From a checkpoint of a small transformer trained on Wikipedia: 16 layers, attention and MLP in parallel.
Each number is 128 + 32 x the weight over its row's rms, rounded and kept within 0 to 255. Layers, rows and columns count from 0. Numbers have three digits each. The size before them is the row's rms in percent of the matrix's.

# layer 2 MLP up, 640x160, rms 0.0953, rows 0-172, columns 80-159
095:126160086122158111158154125085122180145165129142130137103116129130108127116117130177134139140157064141186167109166128140062160156128143097114100166107150148123164109213102138126090151121124127116137090131097197109157153112148103105107120145
097:148118169192129142099124116140122125131124163116111095094109118107119136128100136141093074157126048109066116113182172044150168118114177079105093050084136082111132156119132164091158129164131098128106100101117126153059095158170123056166150090
110:090151130128115120123155167105155177115069131102102076132177168134120095076107119192111143096123151121103160150169062116108091165130107106146143142108092131198113143162133137116110114148109153141103089143169119166142131142176133126187198179
097:188131086150086116151176067136114176163181151143081152127081154109169069138113147185124099092121110141120127078125171090118155128145129149173151123105123125130158177180100134085173182136107147146119135152120119170142113156176152103111147111
099:151138144096164128197154152155097122145113116125111145146182109148052114112126123104132089078129147107136166133135082106119158130103113135082082154123086174149087148078055131126107128184089126166109172153192101148082143129133172133130130184
092:122199147105097122121099149133136166128076157127138115136168065146162105125204140100134128102132081153135125077171113144080167185152150127039165133119128083165157113141138160187114180119158167152117076104103192102165113120131146133126143156
119:103094117138183152165114159090148111097122090147070110084163136113117136108170125184097190073090147138094126140183094064134128157109069132174119142135147167140107097175152113141086145149134126078156074129156102182122095153164096140113172159
090:126151155082154130116161139163130144081151082097125124149137116134099147146075144127125079122218173156152120105067116113192137139096108035104114076138073116133078110132128117054134152189163134168104153155158106119101159148134171123141104081
106:161176188115132136154096128134118109123141107078149168118141063118130133132131096150089156062152181117132155140094112096090120098099087123148154147143147086134072116146087109150166120096153147102127151144175159171103144199128106179098147106
100:114194129125089106123150103163176146113185159116134132115163115154139060179191133091086146120141075137112122107107142119104130129146107114076151122127147136131171157142068095106067058088117119139088128099115124126149085160152148145194090133
133:146108131150135121118154176106157152175107069107107143119127168107115125145163087120142142058151136092114105204165124111150101151111150117123120103137168155217123146107158092158157122146130127120123088152189112207107115093187122159150228125
136:169184147115117161121137155144118183098111147097101126069128118144112126085132106142139160083154101120136154132133097143119104110154064088111138110135089179171078181153156134122136170130160183152121081161221119160127193183170067155139190132
100:131148175081139163170154163094071147153082172111129092128134139168144116099075148109143156101128133159113103131224150149082118199135121136126086090102122137168113119094081155100189120120099087137163137099153091163132067116073140152159118122
102:163196167115096133166110156142121074093148137101137107136096115158133135115075136171140065115072094158111078090135113196131164137092133125105146138084058125125087088183148136135117141094098122126122152111152175109124145166122130128150108157
070:186168116119101105130151166117114135120142161111158151133148137148129198141145115143163101094181150152150129166149151079079042101138185125110172174121123147145147094120066191146164139103083160161112058144101139148111088084116109119128119103
087:047087097100144104129141122139139099141113092061072126146125159079152179119103099131140141022160135208134087134117119135129148131138104131128167138107111178118117120139061144116120163124097143134160151147116078140164202177162082178151132200
100:136129187066133166126143118171103096099108137122139100092110126156141151107074117128044084045154135153161154093068104199133129133164147099086163160144129104114106122154182130099110151113137171189149186160126111094089197118105104131084144200
132:106118139167126121117136152113136171168137126077070080095133119104094067132177077156132164093146094156069076193119171117124126167101098112151138188111136138173106105114098141158148134131113101102102112184175103194092142129125117131181155131
130:034130182149125129149148157137112184109102143107083128129165165162104161093196084146142161129166129139153061143205132095097143126117108111110150171075152097112134131133118125116120119136080137118112098084171117152116074124110109145137165148
076:127121138072184136126210122110129124122139137122103124099120112143100144122145131130105081109163121132197092186179153079120130139125134132092134152136135097156140096094065119192170102083119170147130139160184106163157139144114141133131123201
098:146164136140081142135139126095103127190055160125135110172156126094158142135141120152081061061154052120142177131188186184161103147147157134126154131136153111188169109152175108125084161128117130136100087098124090172103137093096131156146088058
074:094177138141120184113137108121131096116099131100109118122130143148131093059087040147086162165168123143183150168108154149118171116158163190186142151158130123137123212112130102150135085129090118135160091148157146179133183091144163111179131154
084:154173104087095137136146175128116141121097175177155125057113120155103104164192137126099116175096130154085096115175173135100122130098163148193147148112152115128132126142099146154078197053132109158102045098136100133144125071164080161075124158
095:104126141184138117128124188188103111160136068119153114081155066105133093081154134108129126128105209137156090095195124083094161154082032115162109159183139156160151180154192088115155121093141145134090096125134109152140113151106127086140146129
085:080046158125164151138155109112128126077159170093103115157129210141116089146124111124113114110145089151132084091073136160117152097080177129237159121095116142074121139121126141137127151148202191095127120161155134148116186102077175129119149122
140:119103102111110099152148187118156172132152084151121129089139080128113121119156110173145151078166181138111132129174096119143078206140096125141142096151133165128106109147155096094113136119149125158158064186156093129141161079119075088175170165
078:198122101106128193124164132122152139124116141120134081154097117110120109088131135106060138168108109152166193115128123147089088181107072134110088089164143147112145161197105142132138127135111079148123104098165134115115196192152118152152167123
111:198137122117168114228131167130155128098120134101062142070150145184123114113150117141083166112111120132112151133155142086074121114064108117056099157098147158181115167137165172095119132109112119119107150113129162199145122063121163107135138163
114:190134144146114116172156188125117157149108155096127169153199096120159111103146104121122186104078110173121093126155154188136130170088146113059118072120111101129155132109101165084124165134177111133082123103171113176103125162162150105133155142
089:106110149122120139187136126142118109133123135056159143129153112119102090154113168133071119119186129157130154116082123085096128117070172135162110124156122122153132157019160114186189165126135114085101113114157109166069150082159150095139096068
112:106114133115135126128128129119161190166082148118068130141145122140109087141107123115090145113124132109119170147150119193112121101114135101132149075106119179137113112120206125134154159121240102144106141165187112175094151111180112143079204145
074:086148054165173145110157128135140144112173090155067117167069090130187106064130143146117145152177177113118077146092163114099081137110062148193073112119149154104154142190112180138069137184123120145125171141110082176151139105131090143077142126
074:110108161142106069122176166162132092155052160106136105105115176144129134118113170147147097103101090125149132123105147169112151157137060109117153158107137123156144160136098129107050117120141158119120124132090093142158199129224122152050130172
090:160143122079176113176116151138136163165128078143116112110154106140118145094132145088143062107118184120110050103146103151152115153098102111116090117136135118092162144087108165125160145198134133137088144111215076119165137049142136175097130129
087:102075133148143148164178145108125159127088129146106141156128173116117128105106157134167098085151137161144121129199115127164097141087176208059184111153111129096162090154101112151126103125107142192111137147110110145138095021121118147163094173
113:099124142085145140139165135118171137143107122097076149160103134143118150114158104177098177129121164082115076166180115133209110116118099093139095140134166107170084097099121149093118110129099076158131112158194160161129146129138110122110140139
113:208113147095109132158145127122139123072046155111089120140166175187136112060082142152127151120123135116118191128141058185148107133144116121074183098122065149155137100131148157147126164138175082149098091204165143116114150123159167106169156159
118:119138161125084132157196097132155163157087132122087130111161148119113136131151079116100116174128141164139144177164159094153133130088143097097077170128161113190119097125138145117153103144100185105114066131155093194098162132121115153096135079
102:118117131193143101124166142143165104103095126115119179128086139109120145103075101141150157166087098151086105120165120141120170140086179136120164168144105082191109218146150116115081111067101089096088124117123117145124122175089139133041140171
102:189154125111132139159162072170148113166100162126137091098135071143168144106150110117121130137148168118131172125134196048096122171107136166134124148114121165133110163080113133086080089076093110127104049149126203147120167165145123083103117152
085:053156089143101060112109100116074126176144128155123161105121094140122122150086134133146115138090055103094133132143163170070118156165085122148140143093128123092098071156085125095099207192139102078135129090133150143109143137156094127185141126
134:117111196120155137164146156150134158108137109071024144137180113098067124108132122188139135057122103150139099163212128128122149170120162080127134163102143146157104125143096140183092096121177117095096118160161172158125123118144134112107157103
089:098171080100124132118129116162130152129115162144158092107157106156156132106129057124097105182098116152145114107208154066083136132138115166093170117088148093145125171091061178123186202111098099080164061099172147147149112054162093143167109150
078:173128145132184184135102106117109180129134146148113143065123150100120175151103135139142077206129115081135073141123132087150165128125081098146109070143144060092107124085057126127179146204182126127085141095155158097156094139108183099109189179
137:118146107174161125176145150101150152130146107101115153114189096159129114108172079166105195078086125145149149156161124080138147140147047084172118120111139206157046145135118116132156154085110116092151069128164130210125111134147138169095137129
114:191095113085123098176123170147166194094141120141108140058152116116098084150069158141114192080118185154092180140129095117070098134141086132116158080104112160155072129208090132102134098140134090099117091200142121161147167125141132125129220155
073:120133075115150142063185130049113153136161140113130144099117151096102107083148139138122122118144094146178165190104118099108176166188119139080197154112175049122183105159129180105123067179166158166109125088131203144135111097117120084116111099
131:149095146137132112125168151132151195155132110106101129022198094109105092141137105123107179075092106149090118154112129132141071122133162151073176143127126125185122154173188109090135159145142124116087103198146097146141169121109124111128175171
091:141084105168088105136139147106091132094155145077109089148169124144141112091111148155054165092082098170102113142149166170123135189126173146082150097074139160140156119125155134146169096129177067147130189137149144128143164156086126069136086164
069:122066115105114090178104139109167106104143141107130109147132125114089162159112155133126125041104134117044138111118122141144107160160111124130091156144134211114123150127152153171103138092077062163110126088109165168087200148166087155189134104
103:139119205119129066100088176178146128114079164087149097102130158091119096138061139105124163116132113144074128088132106153168172087125151067091158132142137079115112173141155096110113131123126104140075185108065114108103116138105128107123119161
135:121094154127122097137140144142209143154121086124074127152124098146118094108106165130137121111137142102081175153221082161139092119127079114165130083154142136107078119112176128086146203099182152153126149145132120135103167074150071120146192116
111:130140116124148173163193177137164147148169088116103115069177123106110076144181171128154139126098059163120100149140120161141197172129118113095131187097077125122140155147110151202141118085215151136125105138153133121085113149125167114141128187
076:107128115104125081148167136106147112120151155144138106161121133117124140168080108109147167093121129169120060088141108127094105118125142177232200140031121134117117111068104132093086169172127157070126113134174110170136147106121149176153123169
109:173166116084132117152143121128155149143077123093070156139121137168090154092088093130104132108117077119086111200166128107124116138120096079078112093123124141157127138150101135062152130166184122182109069133173114186106156096142159083161158132
091:103106093115151131170183127137111098147144098153098140147076055119122129019166109143094137138121197150120114157160149082075133155071128140147108179113162125149140132124134087081164117110146201141076158116128147125109174137097135085104140106
122:087125190121156130151150125126133170165061114063061131151129096111151163093163091164165150128153115077110099138200141095089099124113146127135108134126120142128105125109119133121131142130127112126144085126173166204127116100125084091150157161
096:141136144147106087135103133131137151113116111144139096096123127112167132139122142150115126166204114095129143095192059122095097158177056096139081119091157155076138137123161127130123091059120145129094133146096101127115109104141142141110155154
114:158098193090117110147130102052155154136117109139115104124177072121121131133095136085085121109124124087143098105098140135114144157105133158117169171119106108135108085140117185114136128113190086130142131163184164196122082102157160121130194146
078:157107153106109117144165172129102135120115129109139102080157138094107118123106142119106138157212159178099124143106135078124120149110160126112090173146136128116144158150118093143155099064128133102103111169133097157076154180172076083083084086
084:165119098111156183087122160086094158105169130180090136122148125110122113125118135146112094085150108063173116147167127081149161093117116209085123118118155076061178110091073122116137127122196156136114073115148129153125060117150167163195161148
117:129126094078103127144180135090161137151047132082092138104157200199097124094114163143090145129137121112085118162205141140137092141128083086128124112092128151144129111076147122165169119157115143194089124110153122177109132124109110170177186120
080:153105169168116156062217091160155115150065123109116092129099100092132122123072131144130143125160123154199103186162132100122100182136124189082178130148140176132198203101066076148066101105137146123118162116117082118169171121144148138060141180
080:146191103135142138162117090139110145138110169177133108136132194173181126061139134122169096116152157106169087117128101097144109108138045149076096147091148173086129085107082219163101131121068110138089112137165174167161102147123119138128167133
097:132184142062107157137121184081143180128095143107088097151148163144113094100124087168093118106133113111093192152165070153098105170132107096133135101102124169157141120130125148143110123113124147177089095142156082140124151086138129113202162148
092:213139085101139185158130100149121115117137098157128121119138096168106158099162143134090106153141185179117093084129136140090123149095159124141112146144134150116154161152111121081143147097143171117101101094131005111130128075123098108119121194
083:119159151134127116121132077140132164154114123078103147125144097114127131109095070201125124173133157124138098178120185100081099112082189129169153108102103143198161189108070107101191129138152141098117096127110154172102143056079118108132089107
079:117116116145130164117150084050134118179133089087125160110129106150110177098096089161095091149160103147147127159131145199130150152103135182150131105113124150140172146052074127130127146113068101126136054113157109152130168100094097113159123121
109:128120112137205132179140151072183147120125035113104201114157098146126126092131129090139159087089121165106124158171159066104136146110133131140091099121177141175048117134164128105100080161162100127146169172108131139106136118123041158143140145
076:071176184143199052133143100106122159165172141156112191155130154166133109111115131101158156058113117110111043101198121082172149112121164096109111112083121114065123075149094170141131118151162145125099138136147130132164081063127153200145102124
107:145120142126137095105119104155132182103101124133090057133120109150149072118119141126157122076081160158146142115118101126104170097105146130082127131105086155158130089151181170052139122127066117101054115092103157115154090178122114133122160121
099:146118129072150140142120145107136169088116124078080094104135136145106111091092110166106149097140129147119197154171096160126063160125103095136167116107142145153101094107114149143137123125152156134099099146162121142124162158186117093180176168
095:125155157103137058122114197120116095145135194126141104123111247153108117141075126134146121120175107115070102102154155081115160164143087087167095128097082124100111127105116198118127145110103189099133115161149138124093103102104083095132133127
085:112179103190146057127122120087111147127138139175117143115096131180112125115098120148072124145157103162173150118150132153102150114088071143074130099078142124162120103076120130071141104054153133123153075099069136174127085141122178078156122109
084:146183071093164118101124096141115126168162146090146111108154113199161122091099138084082132115119153142138124173153126103085089179159057142138105172138161113120118184149117175056077113174105075161142151125179162120123120116158094133121138159
098:153124152119195095159128156135084142171071129167100163158153195109151122134081159114157204087151154160100092183153043136087101128141165143138138106194083158126086119089089095105163110134134170107132084160138138168129058131148124162147157136
093:148187140090111149125130080130088168158136140164138078135135136156155132143148080117161119107151085147112132070184159145028127172178135159134071165096151111125103086090057168145181133156129090126147117150187110177117113077109136165196146132
092:197138129118194128094177162106108130184088162135140096149089135079151131184118156118171165072054090177163136173120093171084100158102064133106148134113125137123127150106136156104154139176115144174104136157105145149134144180161084171127170103
118:110128114179098149134164150117156217084132115109037130075121089135139091132090121157144126064140122135131123179172137148112086144111160119140135124113097122167065116125165135105133073132169145105107084117148133129084139124157100053146181153
076:117125134158097074132130077126129153107087126156122137123138153124083103168167160147155161229099112123147141063107153133182163164110087096096149122143140134133094186086178131130125099074165127082151080075093112124142049118167154075159086064
119:205083165124145112125143215147162166183162090110070116110166055130136150071098137198135181126128088143124110154157091085141121114121112124128140099148083108124132123150124140104143145129125128137134065190177103203088134091121142127136140135
098:133125126124168168158103134112097132074082158135125091115092176156151152116205147111184196136108136085108183064199090121083133184140084148143092163156131118147160136071109105163204142108166073167132163122187106185116144104174151115113197158
084:170156071097135109140104125118116109147130181141120080120121061140114174128082124143041118140107149079163231143121233145081139158110080108136110126131106156170106147119144183120112100137166062142133072100112152126116143176146101096171141127
114:130135145107145111142191136120104188105091114053065120152176099140126141144161134174136114077127102113116082185166157124127160149118164132126144124087119108137109159147134127114070065161136113090065091159121163177102146124111137065136147137
101:131179161144157099084110148095120124096127161153114126122086167079165066092094173137116118141152113125123090116211136084144139173173114153151174181111133089119107165118124132116164162185139152101154142094124115165102093066199082125106135103
080:183115138114150126154163192160147116151122163051123103060111157101127172136074107134104118096205131183186149170117108146124089172135097086125084089106126181130143094157107152094144106114135132142089165142100105084124209155142085148059148112
091:085081137127193136119175108101138141095105176124094096102127182168123129164095132155130067141149107095135161093099139147204163141092092112165068103093103157155124119093149174196118113071188142105103140135097166137121198135107121076186080089
103:187168177105096136145153113140130127108070148112079128103156155163092132091072120145146137126157114112119146118152094127090105153117128142078175074131099144144154097137134136156110153147150116150076078210134136118073140118157132094182156163
060:113153137174132084115159148158158147102088162116179107128062163110120078162112178144146112133158094169092075075116077136138131101127093130174084127111149131141113136184100090180118206190136091081112136126113100149104192108200105162111097105
096:126129097123099108150169092156135121131103110087112133144147168130116136120138066148119129197129142116116122108084147154156184142117135117093088211087144126163157151084075148081107091043078142117120057138143166167121200132173101167150095178
104:149054150155172048153104110142096146171114076198134148086152116051131113107116135115115149112187148139137106125122181107114149175111153157082134132078143122167159153165142123086164104136119132105111101171143085160155130109145145143130159198
105:159155106121133152140183158083151173132093097076061101155164156102096110062117119182106138063158149104098113168155122142116086187102085120162170112119147174174152095147097152159131123132118160162078093140165111175135134085143085108189198150
108:131143111167158109143141100097136126007124103169135106067112136192135148108090110190077144119144116074140160168152164196119106141145071122146108106153090162070126064143161113065139109098134150127169115134123135174141159096177148081178141152
097:094149134157122040119116061157160133115128112153134119118168165168106105083156145137081120115151129124131090176132120187101148131121064118159044151140153138113140130118132078228116162111134131140135130125127119156181156110108173114125130109
097:181080112041128121149111121178127134099159113174102082176118098116173115102153179080138146139145204062122169126140150133104200140103088147145126094141076155116137161104118192075178136191152129188126137145154138124085134125171088132144150104
126:094170145136068129165169158122091166114083142106100125127124155194057109106132064152180102150119140146129094097193128133160141173094141103114113140132154142183085099106110164094121125169136102132066109111174149149134097153166163140113186087
091:135145134063143103178152190163104134116114112091168139160095162150099110132114096114119160125157130149123115061126161089047116117096182116144196142104091165174134138082126111133125136194111136171094104175173102107146195140131162131088102117
128:128153077152091124140128133107139153181084071096073119105149153133138159127102110107119168090130087128124171150137124182151100186106049121122114131118147119156127109138103117086140140089117131175091107140161046155187132147215152097177144115
088:165098117099093069096168075139143126143170129131146134160172115070129128084161082136147127090155088151142138168245148126162171151142114164079172102086126189144151105132160090141125059049144150162133129141121101133141113092138087164138132126
105:136156170082161094111152103158124127091094155116155153179182186147162094082053137135140090144130150122115188122216123195188084130108151142113164127078156083121146085091165149086113107131163107129126152116094124118079144138157143120140144138
080:116186111174063162090088155152153136063120182144147123113122113153146110094114134142203187136072062155139150100121114155141090122154097111150154167146140167150110116204107135151103117152087142139090175126109152132127145146110098120088128082
085:091143130091109097168117176144122118162148168164164096065044148157187176121150124190122131144086131083121150128152119162060145172175102165125110137125122092101138182098113182143152161147121040092162115104174148158106136138168059125103186088
087:099117076150178166121179144105140138057136132136093059167134082107096162125119128123095142143054045130146157174137199167137131109128103123123181098176125227125155131135157100043137158151097159152123104114137117131119121113128127120149129119
094:167034137161132047128108113135122134131103105173157146098123173111148099127135137174169130070099106132097112137143105132119149109152164172079200132101152152122185162131136106088191152110180176146110100167109106149134123077143120143127132150
127:137102151161154092148153198096200160146126051085069161123128096101097113087166078177155215114119142151102140185147141104097091153136121089138097077101156164162102100127130122101158136128149131119121104166203119187118159124165124102138168136
095:198066118119185091123151072133130148163116134150111122086107123095162152119151087123112146188132119114068142143110141116086125133112165185168113076178102122104167134124135138066214141184149145119116123126136123149110111072197107124160198135
102:119207180097113126225142156151136134121104132080122142149168148132097071117135134104157124135132130116121214118149094134089134155152131127114140116113110112148097185148149134159096114143152151128091140153142111124127099118077134114100091142
087:115169135171168146118124109108148130081123106124087153121131169175113117124102097131087131095135108133137091101115129090106147159138114117149083088134125174119163092134127178131143119199130176163107117085158067113089253090095102168153136126
099:184136122045137135086163162100115131121100123119112115149134182189148148098089108117082076057107086183138151109116077155124125168096159126148208052107126068109136104081147141119046069144106158138109195174168106162187169096135157102164099089
093:129170141123130148126135144105162179119112126126087043135163172166087085054124106170091137078163112107111168155164079160123089170146093107114136109117105152174109138139123142119103148114144125143106084156144099157128119108129145118205186154
078:123156129123123080091136170182141108132098149148112158134128157206120118081152142178131151094140119164135105141114129127089094105132128106135140123170104211172137130172223156173101034047139167114151089152097105125091125141115121134119131135
093:156120121087124138172094099097096151200123176130123097100111134170106110107099085109082117080132137140122175130116122154101159177158146165163122147138147126185172152063130135119141129115081116118152105140146143149155183131102143132213120175
089:121112116138101127180207090128066142120137112115124132140127102132104082132150125167167149144118158195161085141123143088086126128065124111128126212081148116191119171127118109141128150079130132139098096108105158134138164174132116071073132121
106:175085185092178126144149131109181132130084080121054105141071075134076093110089154124139144122140168110096119186162082162093087154121109099135148149150109130133141142105181127125132178128189148141083146188127149173132125129168119118195218115
113:121159118069138166157175151148106146146071117146099164081091140185137071124116102107166113112089088126200118086162121122143168140120108117134077118138055133178133132135134171133085092104142128160129149157133160132144130152095122106144093154
106:193148137101149165180191130102081142084030131124132142113195082168140142103142123102176080146117148202138117129161115151178139080130091124116125115130141129180073077133113123046110146119127156185153110120160109184161129123121125137138084135
104:164144135097092155198152134139099118116153109123115107141130076168113057130110107163157109100064149189117137065146094131121168150111129106075159126133082125191107158131171101136118100146125133231120158181194153151159130155107179134131118076
085:184130109142141132119100086071171216136136140193099169066164150118108084141135131089180175083114095108111145069177099169133143136152119138079129160149149159102158117093108116103173105177134110142103129155121099109116166076109148064102183140
118:201153166105170126170144143128155125145075120106126139125100086145161109091123120148116167150104159107089082137187136118104113134107101115140100110114141126145121140103172118107100198171149104161182110153134181197133145105156101104154130183
094:157154081069147061090165160160173137138107093097114142159087105152173110070156136140148131094095135100119102106197089089142183091115155105190111140113080144115099174140166162114136143127149037104098103134173194132146143125109120157089126124
070:097105096098126082099192156137159116147158122079149158129113121113124155103092080145133154094137117132176165161150151161106142147153168139111187088107134163151171162152099113140098118152085150121125148165127060112114199126087119183132140078
106:178144144144148097158146129137119112074144171148118119053105152145089141113063116129118117131065165121101172075148135153169179167098139076072158089107071061202124079163143160147137089143154155162101103147090132152179101139088157032157114121
099:128111128091105160159148073136129126177122136072118138136141137168157147109131120177088168091148141102141090159109133125131177116125110073154192086108099121128131166084130191074180113078121152098094069106123166130074132101115138043145119094
101:139109134072113091131164107135093108120146188093159083103106149133172142135094134184067108059108104078060089151065163137145205172179123123110166104140123140118163171134134163106121187138179155128164171125105130149144130109118103122105134102
100:122175143101140134111141136071151188088090114083085080122162185148113095106069107159080123080116103115094161136156069128123089138126093092121127113078122168178151083125113129150146155135135150131096093129178088167120157115136116162200148157
103:160050119113124115128227127137144121091136150145133124137070139090105150091139166155118135115180085113118071112142135114104078091157127117188173067145124192140127127096197091098102177161183185171166111125110108119141178058114063108101128149
082:084158156179083067136109149113117114062110117132144141135065120116127132089127069147105114127095080065081076127113150127138164099145161120157189066144113079161130181061162189111120184150175077047149133144139130140195117131149154160143106132
117:136099115068126114144150131097174208117130124128110086154161110155121102093105106159127140135181165123107122162155098104096106184157084123104183123091131160138101102146128103118154122154099153130093062134146096167091127128114081118199186135
098:111175129118116132170124175114107123153157161116126143162114160091181083084142146166127119126126093104091049121116172128142183158161155119145104108118138102168112186159116122095183155167124198149167124112142073156102066082136150152152138166
090:142151115103132125125150149094168194087106131101093055126160144154081089078106111157101132081149115102128161147156115149120077170141095113145146125139138150178124133144133145120110138110142137128082067127170110172134116091143138127187175121
097:200130098139100138199185127187147137150156115109150122106117125093122140147127076164120138124113149166139158143125108175093135097106136150141154149120098132143114186123060130115139108129176136136093152136147173140085192112110055132080126154
079:158138093112115153091116129159169142110151149168111120088134098128171083083120124144195161176160095150140124121191111150133112221135089119094123151121147112135128161131082149110102116077066052105121127127147086116155036160162113147138144117
104:112145159152118169109179097169116134100180122073079129180165092135130130154110160133117042071085086165159080119187141128153144107048089127119126111115097086152113156115103129165163164105178171160088123147154145116101124167181129141124101134
085:127121134067130102132158190145102123113084141172093098165111128147121159068063079140150071032118204143180155091067119132105110147183111085068116164100150154131070115114167174121096083141077180190108177105157103115142178134103089161115155173
128:148146130121101104131157230129154184143130083043104133130104088111116115139093129173172190095107140092130139145182110141123102125111122123151149146115105135140100106216111118122083115092133136163098111199192168183134142115220112125114145175
079:130046133090142165143091106102085149136116150114115094065153069129104100147141128160104165142120146115144185102154087122170165135061102136076121177132160166157148174157134146119185105038114118130137113122127178151104076151163095105132086146
090:143145086183108112168095206107158112098106141080143078123171098174139158194140104141145145103115086077138101118141127180191139117145107082083164091110070162124112096126175061084108180166111085124102157139103105151129150040078184145084121128
092:110175136104125138140132134087138197114091128114097050123139162159077091072128112171098140066155110132137182134154081146105096179123097106142149132118125164176134142124126128137118147121110148142096078151155108171146131069130135122185169146
090:148076127132110097123143102188113125111123116106105126150146133091107144150092113138118119146138111118087086126095133158117134153066123139116171054123040184090115122165127150098147140161102102138112121136064120129087127068126145108140149119
084:160164111129110042086157143112131159193092169141097132094119125123124122156096135134153088115127124083111124170161136202138089151128169146082182158123104152172152127141183128109090140137079132098054145127111127129164067093142124114112127101
067:156207138120128143154096129132104144149150112155149162135163088170110133050095146177115112160137115126152104118157141135108094071083114189167198109161119140172125059100126120138155185111120097107132088127137113131134151103083147122129137121
113:156124092111140135188165162088128119119104148133107074185141152144162143111091113150134144118042125169100121115165106131142124151076095088130108123070169123168058105088121119110155155113107143126147130110168157161169180046129161112181078151
112:131123151081144117092123154116182180110131119101065161133137115116087130090113122212075126107116150153164148167141139143102130169122176080130138108114137145145101098111157098134105151105204120133139102090150134129094182202138124094169179173
092:116151131111110141109152151082134185104126120092057050134170139146070080080103125146099129069137140091115161182166107136119104157123091108114138125117156156168131123146128134141118154126144134147088082153159109173108145106141123156186184159
082:120108103191120061139132088125168119095105141067094125145078164163107130158123084119170166107128103146143130081127105127086140158132039112164153064071127146174075158161095120150123071110092161100126119140140155088083166164188154146104166091
095:114131159169197080119129101109151181127130126061098152156091100143138134145078126134151169110094006159142083108110179109134169128113136124145159153085069069144166132116130190127177171181138125140091141132120188133155132192138135085100136118
115:155126154149129135109143078111094134170116143077131078185170179140158129102179135101096114133140105106147083128129111137106150089130132145130141090075133125145169176136072174135155136137059101084084114120166106155186090193122145171161179114
082:179072160155155112137160130106168154113126141136080169108110116111116133190097175100119093107142118156118070082084103145152161124101201152100112101112108110150149113159079131072160184234108130108050095143122156144153133127150138128123138183
086:155182063211145038131131136090148140086136094164125072111102139123173124114113154117112148130175104127071160159151105100073118184129135096125091101143124188116141126171098133136078132136121135167168153134165092157085091146121113150090198110
095:120123111086138135128155123083145150153145086108120110169128117145108138098151128060131143121111091071114124124164084161100107109194119191137183146168133110117087143061174161172186138124255103150156095148136139160161113101144096085201124107
086:133160112169054134132143108137088101086108140100138171153131135177127133087114117127115122057104158161121176124166130167081110106130077159171208058154129142174126133177116110180154103114176168171078115134135167163137150076110136183182116043
067:067119099169108087134179141151172095139090145142170151206116128094103136140094141139165150099081101173146145155120072188079095160122108176098149128110160197117136143144107125123028152121087093129120112119106121159080149126181086189161160122
078:127117088113153084132090133139135072155134164150135122141110118148128104094119112110096148064119191166074200087147168192056107170129101125134150081105141158178162135173186142157108144115078111156096095130099137109095143120192087174125163124
121:107205152163160119169167122151117184155070124120083145146103101129119125105135119189157122089138123123126093139187190144095123146089173090126097157078109132190105130163112106094101103159122109165106075070117181150121160113093120111107140152
086:191148103152133150143126130097129156132154129135105082095137118090130156090086143150104141162088099127160173184168114116147104152151128133170095164166156130095112145148048148092110116170121094132139055095096209158068093160120067099122154121
086:122106074137150052137141130133119079092143113151051162115099111134074136105131184107139147101170197131144125098140134178089143151093065141082071155092162122159155146093170104154134135057159146144132158103118125136145112110125101141149145179
107:135159111095092134132142153061110170131099139074149115136135154176081129110114150154074136091109125119109146131145093127089108159085052116117146119115160170122157143166119094109182178114135148173111065160180068157174149079116145138181142148
101:222087083142105081144149148129199106115098118136139117111140179093138135109104161142094127101119165094142124125116086071107135116099142098103120107157124194157129095126114110100200147151134112102098128126085170146106190070164115113123151116
100:155184115081148196126159162130143100120125128140171119102126109104145082154179129068121123045159097170138162102140091140125153112128220138150145157137175131173126116150094138107110168079100152162095135144148065120152174118132112155083112138
099:070128135092109120127152158088146162121127134051076108116156101191087083105110133157104119090118131110140131159161093140117067149149109104105118137119119162178123110123162142142125146101159151127084071152130109198122130137173077141197179118
107:171081125099168111123127185139157152110120100140136132078150137089114159088093144128098184127137184118107163173144105138141085153160117172070103110179131151124192087212182079117186108149116138092131146189134093169154127074130079138150176106
076:130133137057163107143134137053132088149110129105118112169156150195140119074132139133059108052144205148116160142163120145111117146101054095148127065098107181133155088098110125154156114055123125086153119147129114133148148146105130135170173103
099:182193172097094172199133098164103176147143157093062100185107147149090129132164148165131156110136101109070118095132155174125115152137140061111118072144122127129154152172125160092144103156179135153098098125169177139120125122135144107158150125
093:123193130132195142150096104105110140133123137151133116139176155164111129112151097134108127168105111105113129141154188077116141139082113140126149140154119062139125172141145116171117097115117135133120104104132177159118038116160133084104133152
079:188114070137156155122142032110094169117124117132128114078104110122113125125094123143114131182163064127135139134126142109126162206147112113060112090132174119107149143107091141138111111204141093145137111046146141137110046138148145078219167139
093:120187166136100174149162109113123150135170082110122109109181070119128144170104108161153076041098110076138161132130174143129138125134081131089121180127117171136159182167113162122087129120089153167121171130125116110116147155131068104174128132
101:211181192158083156132139181149152144104103109069085141067168133215132127145112148089111145084061098118113139128098136144111131135104132145103093110149128127116161129139120183051173149173147128139092110128122147140119124120157172069157122121
090:144104109104121076115164120154147112154119119110088111098094096105136131127133056127093167103134157150160142153087131116101150147153114143172123131156147166147140205143040146068114142149148148120106144118151100126218200129177100175151123155
102:168139087128179098142162123127178115139157125141059146095139109124160124095163149140186115154146080144110097155221159104135124169127139081059119132087106172167059158114154130061123160171059155097123132169095181152067094156142087159081165156
099:142067137073186168160147170152135066125097167147089106080117150111143145128100090116129098106096161158132178122106117056095109142149095156139135118101094147127137186131092133108215129092087196121161141139132129134128187110138120157162174206
088:144180149093140067153148139091182135122146105135136149084128081109119183184133101162171120101141071120064103139186090126122137182126142099073127080084087129141154121131090082159150086147082109174141159103122129114139104133107069152149164089
151:159088144092180127130117155157188157156060115078070087152140113073134105111093139122124118112116098083065134155164140098135120131101159120167122115119117117135108083059172156132158113152157098122119106155159053183110125095119142099105138165
095:101102099125149141116180158052111123186124144093118153111169160148120102085166138143119140103125135109161112119107088188123100098158000134145169069125110173113130147155142091116168152078167162100156117162141106148099163077154111143181134132